{
  "d_mlp": 512,
  "norm": "rmsnorm",
  "bias": "none",
  "extras": ["value residuals"],
  "init_std_qkv": 0.0577,
  "decay_fraction": 0.379,
  "batch_tokens": [8192, 16384, 24576],
  "train_tokens": 80840000,
  "dataset": "wikipedia_en"
}
Each number is 500 + 40 x the weight over its row's rms, rounded and kept within 0 to 999. Layers, rows and columns count from 0. Numbers have three digits each. The size before them is the row's rms in percent of the matrix's.

# up: layer 2 MLP up, 512x128, rms 0.218, rows 49-95, columns 0-63
# down: layer 2 MLP down (transposed), 512x128, rms 0.205, rows 49-94, columns 0-63
up49 094:488480450515436516470516508561491506516553439540501604554530515440484539506549536420494481463493563478472490528544455453476501521539605519489439505494516465471548522446491486518518499569515517
down49 098:502539505497491495474531412494548530526475570527559426558535513435467507472532489471451433461548438465498535399458462519496490470491477505506498505436501503567525535487513498550448475535552489
up50 092:523435540453608502493477555539464537522510519513584470500506585457495483511460462440474531472554547439407467485533436440543524518457466499434501415450478546470488482455489472467537530482537495
down50 096:476517450504627441575513531518545531537501552482528509513549516512578465484441494556515457472529456507484489557451536533517486532515502527581550556516561539549453504404577465493466454526456452
up51 107:470450563476436529431540480534488489487489459481504535585462507540501539404513487480517457436480483461509544496488453445502519474499490533456453476485438507472578485428537456545547538524462574
down51 112:482496559494511501554490484546477521450435441530480482468415531481449500537526536500521517461556485462403497494528482511517589506452473508490542621515447484556496517481504603529448549484494447
up52 114:544467490517498489530526496486541507484529489508543528496547517527493501502453470471533602405521562476590566502492525567459545457561429502506534455515491419488461475509458534509478500423509482
down52 108:366550521506479529474521479484460499548491507445516491505549470541429532515406542510504501491466473508492528459526499460494538468553467538506568497534532467563598559530534480474432510474519528
up53 101:486547427451527529426504473498544494512523475494498471502473536464462513453509494494487479469480524519434431571502476448511464491468543492498474559540449452452508561458492507394553424463478510
down53 107:492468488506500450506510550531533486424433508486489508573533495521464474526638442463496525536482572433489513482487533508551444456500465485509555473542484489471429514515482502513475541489425501
up54 100:516510450446485443503458454464560442472489470547483525502467538536465555472536537512453568506496511592511456509565495434534429477496492552494438497477499495463454557492455483579591491526466453
down54 102:530492492489497493595491483460497497565410525504476502519461535513499572500481522479504492512475469497530515497497415539495481502452494458509510496562463445431461477465503453497555548542557511
up55 102:500483488552524553515473475552542475534534547555484489420453516468498477532547484521499464492540528513519495426514402543443571444523562448525494524512488444457550545464498507491509485524487550
down55 103:499548467464548546527527469543529509422533532531588463479514487476564472497493551500521377446482470543553605459448562515541531488511481493440516467456491485475512491536527508519412504488525568
up56 099:568478531442500475486512401504519513493460498543476537461541465500476452502518433477447575495466511508492532533479531525439451534532529565493547521451469426455496455594475493566447515475530452
down56 103:481517440503577462455513548449518501456547528451515547484477467568454461513490524523476511490592523509444516442548576470458440475498495433504570511459505505381540543547515519509507560432520447
up57 095:483524528490488492519625498483511492464502513559471538469499533557426471467491450415550506412474605546523472517479534461540511521528480495524516475455481455562503412601549495569534553460481531
down57 096:548428489549530496469504547525489523500520483528546430462497532475593579530460468476530462531507485503511555502427510513531494500506468495517479488515555434484466483456509504445485490499528469
up58 103:502406465431553510495482464479469482567428520455576503505514469479461555476451515562473503460488548515514571470490511488471491422507493499474537480439531567416496543469493530514577521481495496
down58 097:504436492566499489522448432444446506571497520533558492470500442532487557516553539546413486486509452481447525529464527471529474506433492437465469488507473503455468506541496572533481510529541467
up59 113:479494443515449486462519517506475531495497525470464585510479515528489536467556478484483521486517490486445466504489456372523446524519477551519464431422501475498542564441513488581540467498511540
down59 105:467470522514470433477439547517438515473550520547533540473551581506495439549520539517551467501459478515584452426433481537557502506519506482499454558448496500543557543491500563469442606518590448
up60 099:484499479523493524444465521508516535480456527465374460515439467500508478551529444504540529456431444486471494467494450554526454506562558487511542428494451536526464490556519548584574410528470532
down60 100:512509526488483522517466514524448472446514501512478536499500458487570461491448505486473492570462472469484484521506614461496515491529528527525526457494520482523476489496505445492520470390527511
up61 090:580518429515430444475484497470525512527480466529476512434507515456501473393550483594532530454505560462555516475607487428562521535457499480510487516446505526524506448513527423513536568496453470
down61 089:581530473462461471495477514443431598544500483477409533456540455507529538544467561492474535475474483510526508557483440508526542557450490508560512515520515496526504546528540442429457541513545549
up62 090:486507488507497529409554532483497496542482509527449482458523512466475500457551471472525472367435517505474462457526495546530518540521549506462462469538519468528489498540521397448572455513555598
down62 095:520518495418555518470559539474506500543520458534518515523487462489570496526448534506489486519510521475584470478524547574520547544447554501501482500575491509517446495511588433458560444533484472
up63 093:544484465502438558472455522497488515571455472515497499580543514570458508468504501466441503510537532520486514456548485475535517445495426541446493550478455475470618529565509517468509465408470451
down63 095:470469507429589541450515628462455565546600512462514546485539490481587470493512484431510502524480486536467544512536511539421524426420514469499519439500529434504460483563534497502519511481497465
up64 111:499480458516500551510446537499560465545517534517417548549492559480480432463588543477494477468509459546506516514502506486581536532549535534459519486446436452426506518516463535457498433510497517
down64 112:525574485531471508458537498548571571499491539519491488539529525512530471452501482431495449509515450515499433489399486506535567547478547545499528491450484490487464523491459463533530495495418557
up65 110:489449471441502518491509464506493525483513549513483473532529556478489465547527522488471499510432601484632458461504523492520498516492521553509521481463508425483551518454510482445479440550477524
down65 105:488518471542483526479460462404468455496502446496534368477460478490525503455517541469421494527453531467591556508478479427481547508421468476525555513511520468484509473459532493476453433493577525
up66 094:483478481530457504443514541517529494454404553530487526487555479503446485557566452563534472492428471486506448480472505553531446449520496477486463445506502494502529435543493497475512431459453484
down66 096:498536454541458586503545536483474459497505503539498516485479480514474537531476505492453520462531418434488520565452542481533496440446485464533550514558444578482476496539528514582464498458502471
up67 106:505545475520517470487621429492517524476545422453528455459482486487468436479506430437517526476519550571466511526537440458518437514448545510522499543520471470481461512401494547513460495512476520
down67 103:521544458532489469460485484557529526538495542573498563523469494520569453495479489557468450538514456485540496536536504534503582499499456471457489496497495504599466467533483525528433506397524500
up68 094:427472502567548523484495464562451537491515417460454534468518514441435482504479467482539528421440554577454521517578508540511457500485513475516475508511471520488583517523503562458551459589471473
down68 091:510477502541535489545467510446446507447482572476545514508428422514558459501488515474458510465528440544475546453513566487489469556501450487497563470554535462427494475514548507533490481495497478
up69 094:538533452444510526472442482539480507508529523536477462483528531565475577528570477455507526480437575519521550493495407485478485442564496488438599531514555511442464588481441471502463471524506450
down69 098:446515452512542417501568455535494477531559500540427463486582461452437490490546609544464512480515558547518519487508466502515524513488502448477502494563476514559539440536508424507469542445566457
up70 109:455429472522536451470600504518478428490445441474542508427543530517466506500519487480438508519419500478507567506533471478451552421543550496516497516523494469450484555493499488478514423474518537
down70 106:420540442494499530542500440511489555391523460459530567526478466419552453470457524493490459504489455518497459481484479556497499468454496471493540534531483514457441526460527499497432518460536553
up71 103:518519528519487493429466528494490534494475492576598533429511508503484484472488510585440557469468571451500516419532480502499462482497537492479488541521496489503479418507527509550543532502475511
down71 105:521492489578532498453421570420523506531465485511457578513497479489482537486495499568443550555384557433518466558550471534520514479505518520529564443477564516527533475508484469517519448498527490
up72 082:550509485470428468491494447504496410494492454532592468564466488516483510526493524558423517504398535479540512506541530425503492524524542644545469568496522447514563538498479537587519500438453433
down72 090:577517511575508462588526473470468513483499467532536423497504525543646522497493547486512456553541424517596520488499543523507481499429439438504486559542452459539491519525486466501471540510492472
up73 110:557533454444462531499495501507424454531503542430555521496528546558481487498481483543496574516496556443496495481515504412560550436568449537469544495444503477542545460493467478506510499548477403
down73 108:469537519516507501489560499462532463454580529502514575500512509516467527434446526468522518443560472540539469476540526483474514555485512510530552514519533624468459518502505594539510492496545505
up74 082:565503452539500525487479527500432489463460443478508486481551520514464429391477523570474522506470590440468548421526467485503525476467474475473455517469514511536434468542476514527530527470456427
down74 087:533509518535459485600444483479528507573483474456456454439514456527589523516492513511473493603474496535531453519480520509518546521449447480493547507470485556539528463488481562536615486560507563
up75 088:590482410526532519531553449596482477503496582473542550526507560466460500525537477566486476534506509584440481546473447476436458521527537450512423457528499535482567510528484468513518467532474501
down75 091:521466521457498485496590456556495520514530498532593549503488580479603459498408519472454491510503421467487485512471478525562495516460515519538527422478514533565434503511519523455474485491584452
up76 099:462478521466570482450547474503464512498490513493489457486470509521481554433515472428525449471509496571425523527515442528579585469495525560476463512471468514488508515452506491479583518553455479
down76 099:499499450530508519477552490514506496512542466605561488455444526531552522473493489514495491553541490426541456555553528550569487482537512500475529505539423503528496518496586543576576488524487488
up77 080:457534556525519519455490450527553513434507475452500449476554528517465432467453491542524493455523441504468473498493470465532482477461499460492519437496461492542541501535589453588488468463423534
down77 089:431505549549490510478508467576486507473537461499472477483549458509574456527477533532493512512537435477536512520409476498463500534384567479502558475552508476520460521538561471451509517505498488
up78 106:566472464452464476453491505545488456551430524397590467515500538517475534482467482527520475505443494491411548503518494440490545475552559463527472532477554455460561538495478503533542446535476477
down78 105:526525478538446531493497478579466492516492512564575505493504511544515505548458559473490471475523391497469522484488496547557490519540545438573520532488431493621493571540549520462583494533545503
up79 084:519477494501550468467463501485502456434528465493544465423467483550466487423491484475503503532533519521502475551534495445552570513489488484543557462480501512449430462512545531527477490494559459
down79 089:500538495462463496503507460516530511418523489519578513503481432524593452473543518501564488484442560484508466486539499499521515518444528496417556561585463538519445558529535509495484558454538520
up80 108:531539460481535527517532502523507470547582538489448538541506548461476453462477529496473564512438526490443401467526425465550448481587488457481413492422547504460483517494537519517512460530491438
down80 108:470428506514445538487547463540475515507443483487490483605509507499446541520479568466471516511532506458477510516484435433543584476540506448501531516449536544523487471566554533553425530528510525
up81 098:490447420509549427495471520547426516553477483477465515561414522523467508506562489574495569522531595502503507512501431511485564484488610541434540501393459478482566482500435518531498509448527512
down81 103:443490454456507536437494452519426475483516521431550506521507506562507488495484506540471534505454520512459463475498492474505617491439538543559511521541427547461556497370492458473524533532553545
up82 116:493523493514463502497522434592466514445545466426541488532546506514506480449479537516544519425512569513481441568537443501498562479544483549487525518460530455415483519478497524452495485523543512
down82 107:576487437529468549495481512411507526487459467545490495559526442468462503504461536499458457452454525477539505547485480453440495474562453502527527447543478468464507455467427492538510509491548518
up83 091:493433493478517507494517447532504473513476444481480517541499580465461582512527484521500465391496456527513437516551438438593525480482578532513545500538545399529577526512547538461561516501505416
down83 096:498516556451471510455515483504444476517503526469453549436555527501512469452463560500560448560550438444539459457477525430504467503479506517501560497547529492509475573565532566496500526520508448
up84 099:500471523515479484516573477498562511495451510500491474521530568560487532450546473544530488456477460521518467514496486472531508511480506527437544496462511499462583501469452464479584444387469499
down84 101:457516524541480482467522505478430557483475545526486528501530524484478489542501496530535510554510462487563506531517439583477530470448490522484420435459570498454421526603415609553468493522551517
up85 087:449515462427528464516493476506481486564543453498498489521485574547473488482478465491507495478508482415460456552553433523505481470448528470488478453505475422536553450438553404462535568498433502
down85 092:472534499541484468465401488429438470464535501497514549451513542513595457501491484567526458543514481450519464516455514577447602480452535492522577592512531518533474453577560475485553516548500494
up86 108:554374468510503501480444472481438511475478532518548475489527460492435496494505520545526502479453525555478448487498512503441480466496472509515481531474465433441526507458437560476484489528428510
down86 108:507536458516449497475446455491509521425546485556519491455576390473480520602533515504519444483485467501513439537492508497499514531501560535521493606466529459444539483492529538520502551511470539
up87 090:577518481533469519482579456471547472508494504521507452429569568493477550532511471516548505448445577525553541493511493451511520494547506455569453512460565500489502491453428439466496446526534583
down87 098:466528510532512565458430499557491490470526399515516469554528547539459557502493470513504534496508551513559434562514473553547562488490479540480508539552488499508530523552520467447548457464521436
up88 108:482450506440550523509522448493460497473507466505475491440486561445464523466517471419492606526459507470456485567506504439511482531489569608530513454504508501511452401440527531560507471451508525
down88 105:478471529562490475609564502450526478482418456494462519452539523516436495501526475576500481490470545444435493444484468489548510560517520505485472476513515511439432489454529462467549443471587488
up89 102:485464484509529445452523488575525449473501449524462503456442513448430473513548487530550455453507480539466491570510523556533450500530452495495529464447496434502488528499456558522547522398574509
down89 103:551543475481538514474394509496501466522498477569504538538567510434552568535429503471465422451479480458530387490445498477491506527501501596507492566473508519500456519543513499426432515409533525
up90 089:489431505507450526470466479604505431468548398483556523503426470438481514465490509545535474519515551546496516546584487523586575446528571523429519561504470471505468408544458521445508510530475517
down90 089:499441528469514447489485503460494506527493496438467482469476339543610483564480504479487482479414435533491544567457598498497509529410506432487569479515563529474487493517506524515491529489535520
up91 090:455470507527544386460551513508496511437459514557432511413439495470496488544514388441477470472451535499480500490473405519501513484493526513435547479487522488537474476474539471535465549417486518
down91 095:455522477542511487479500453504517475449501473469464541459497496507573498505476514516469480485518542510471502528416522505524494559564505530447488521607553517473453481473456479510503514472506448
up92 093:513497512534432568462461552532493498570513485410502493487514507458482427462501542456547542544509512431527452530546496447414525491537537501531470412479521503561515464518490464552488535447490536
down92 098:460540548455524526483528510463469508483501494486436472557499441463507534472536448507530508562466454489573522513482546459458511496528456387512473460480503501520456512486500532495451522466467505
up93 102:528490532501590445483510457561528480506426488502496514481495511442418511464526497512463500397456531555514535449501518514551434447477521564422487461487525503376462451508426474489534473446543463
down93 101:461520509467484512496524490495508521503390514540499480472507466485436481524538489445498591554521506507538427375514484531486428506466441463509532425472501494520473497515470456596499478493549535
up94 107:510527513368491474432491466588487451456452509515564548502528470492487482522504467528485549512398488477513522470509456525504486473504516487513440540493413437522560467482447509538568453512526561
down94 107:566413515449565478486468519446547504547530502520505509482539459379469501492503470500555547511454488502502555560513490428414577440460517513547505551521475501558459522583566447514543536474525473
up95 118:632439492492468450424502475570569529485565494498509535511533561525463435516497513443488524491460495481550503469531517522494458440486503452502478453552481516501511502473470493488625416487507459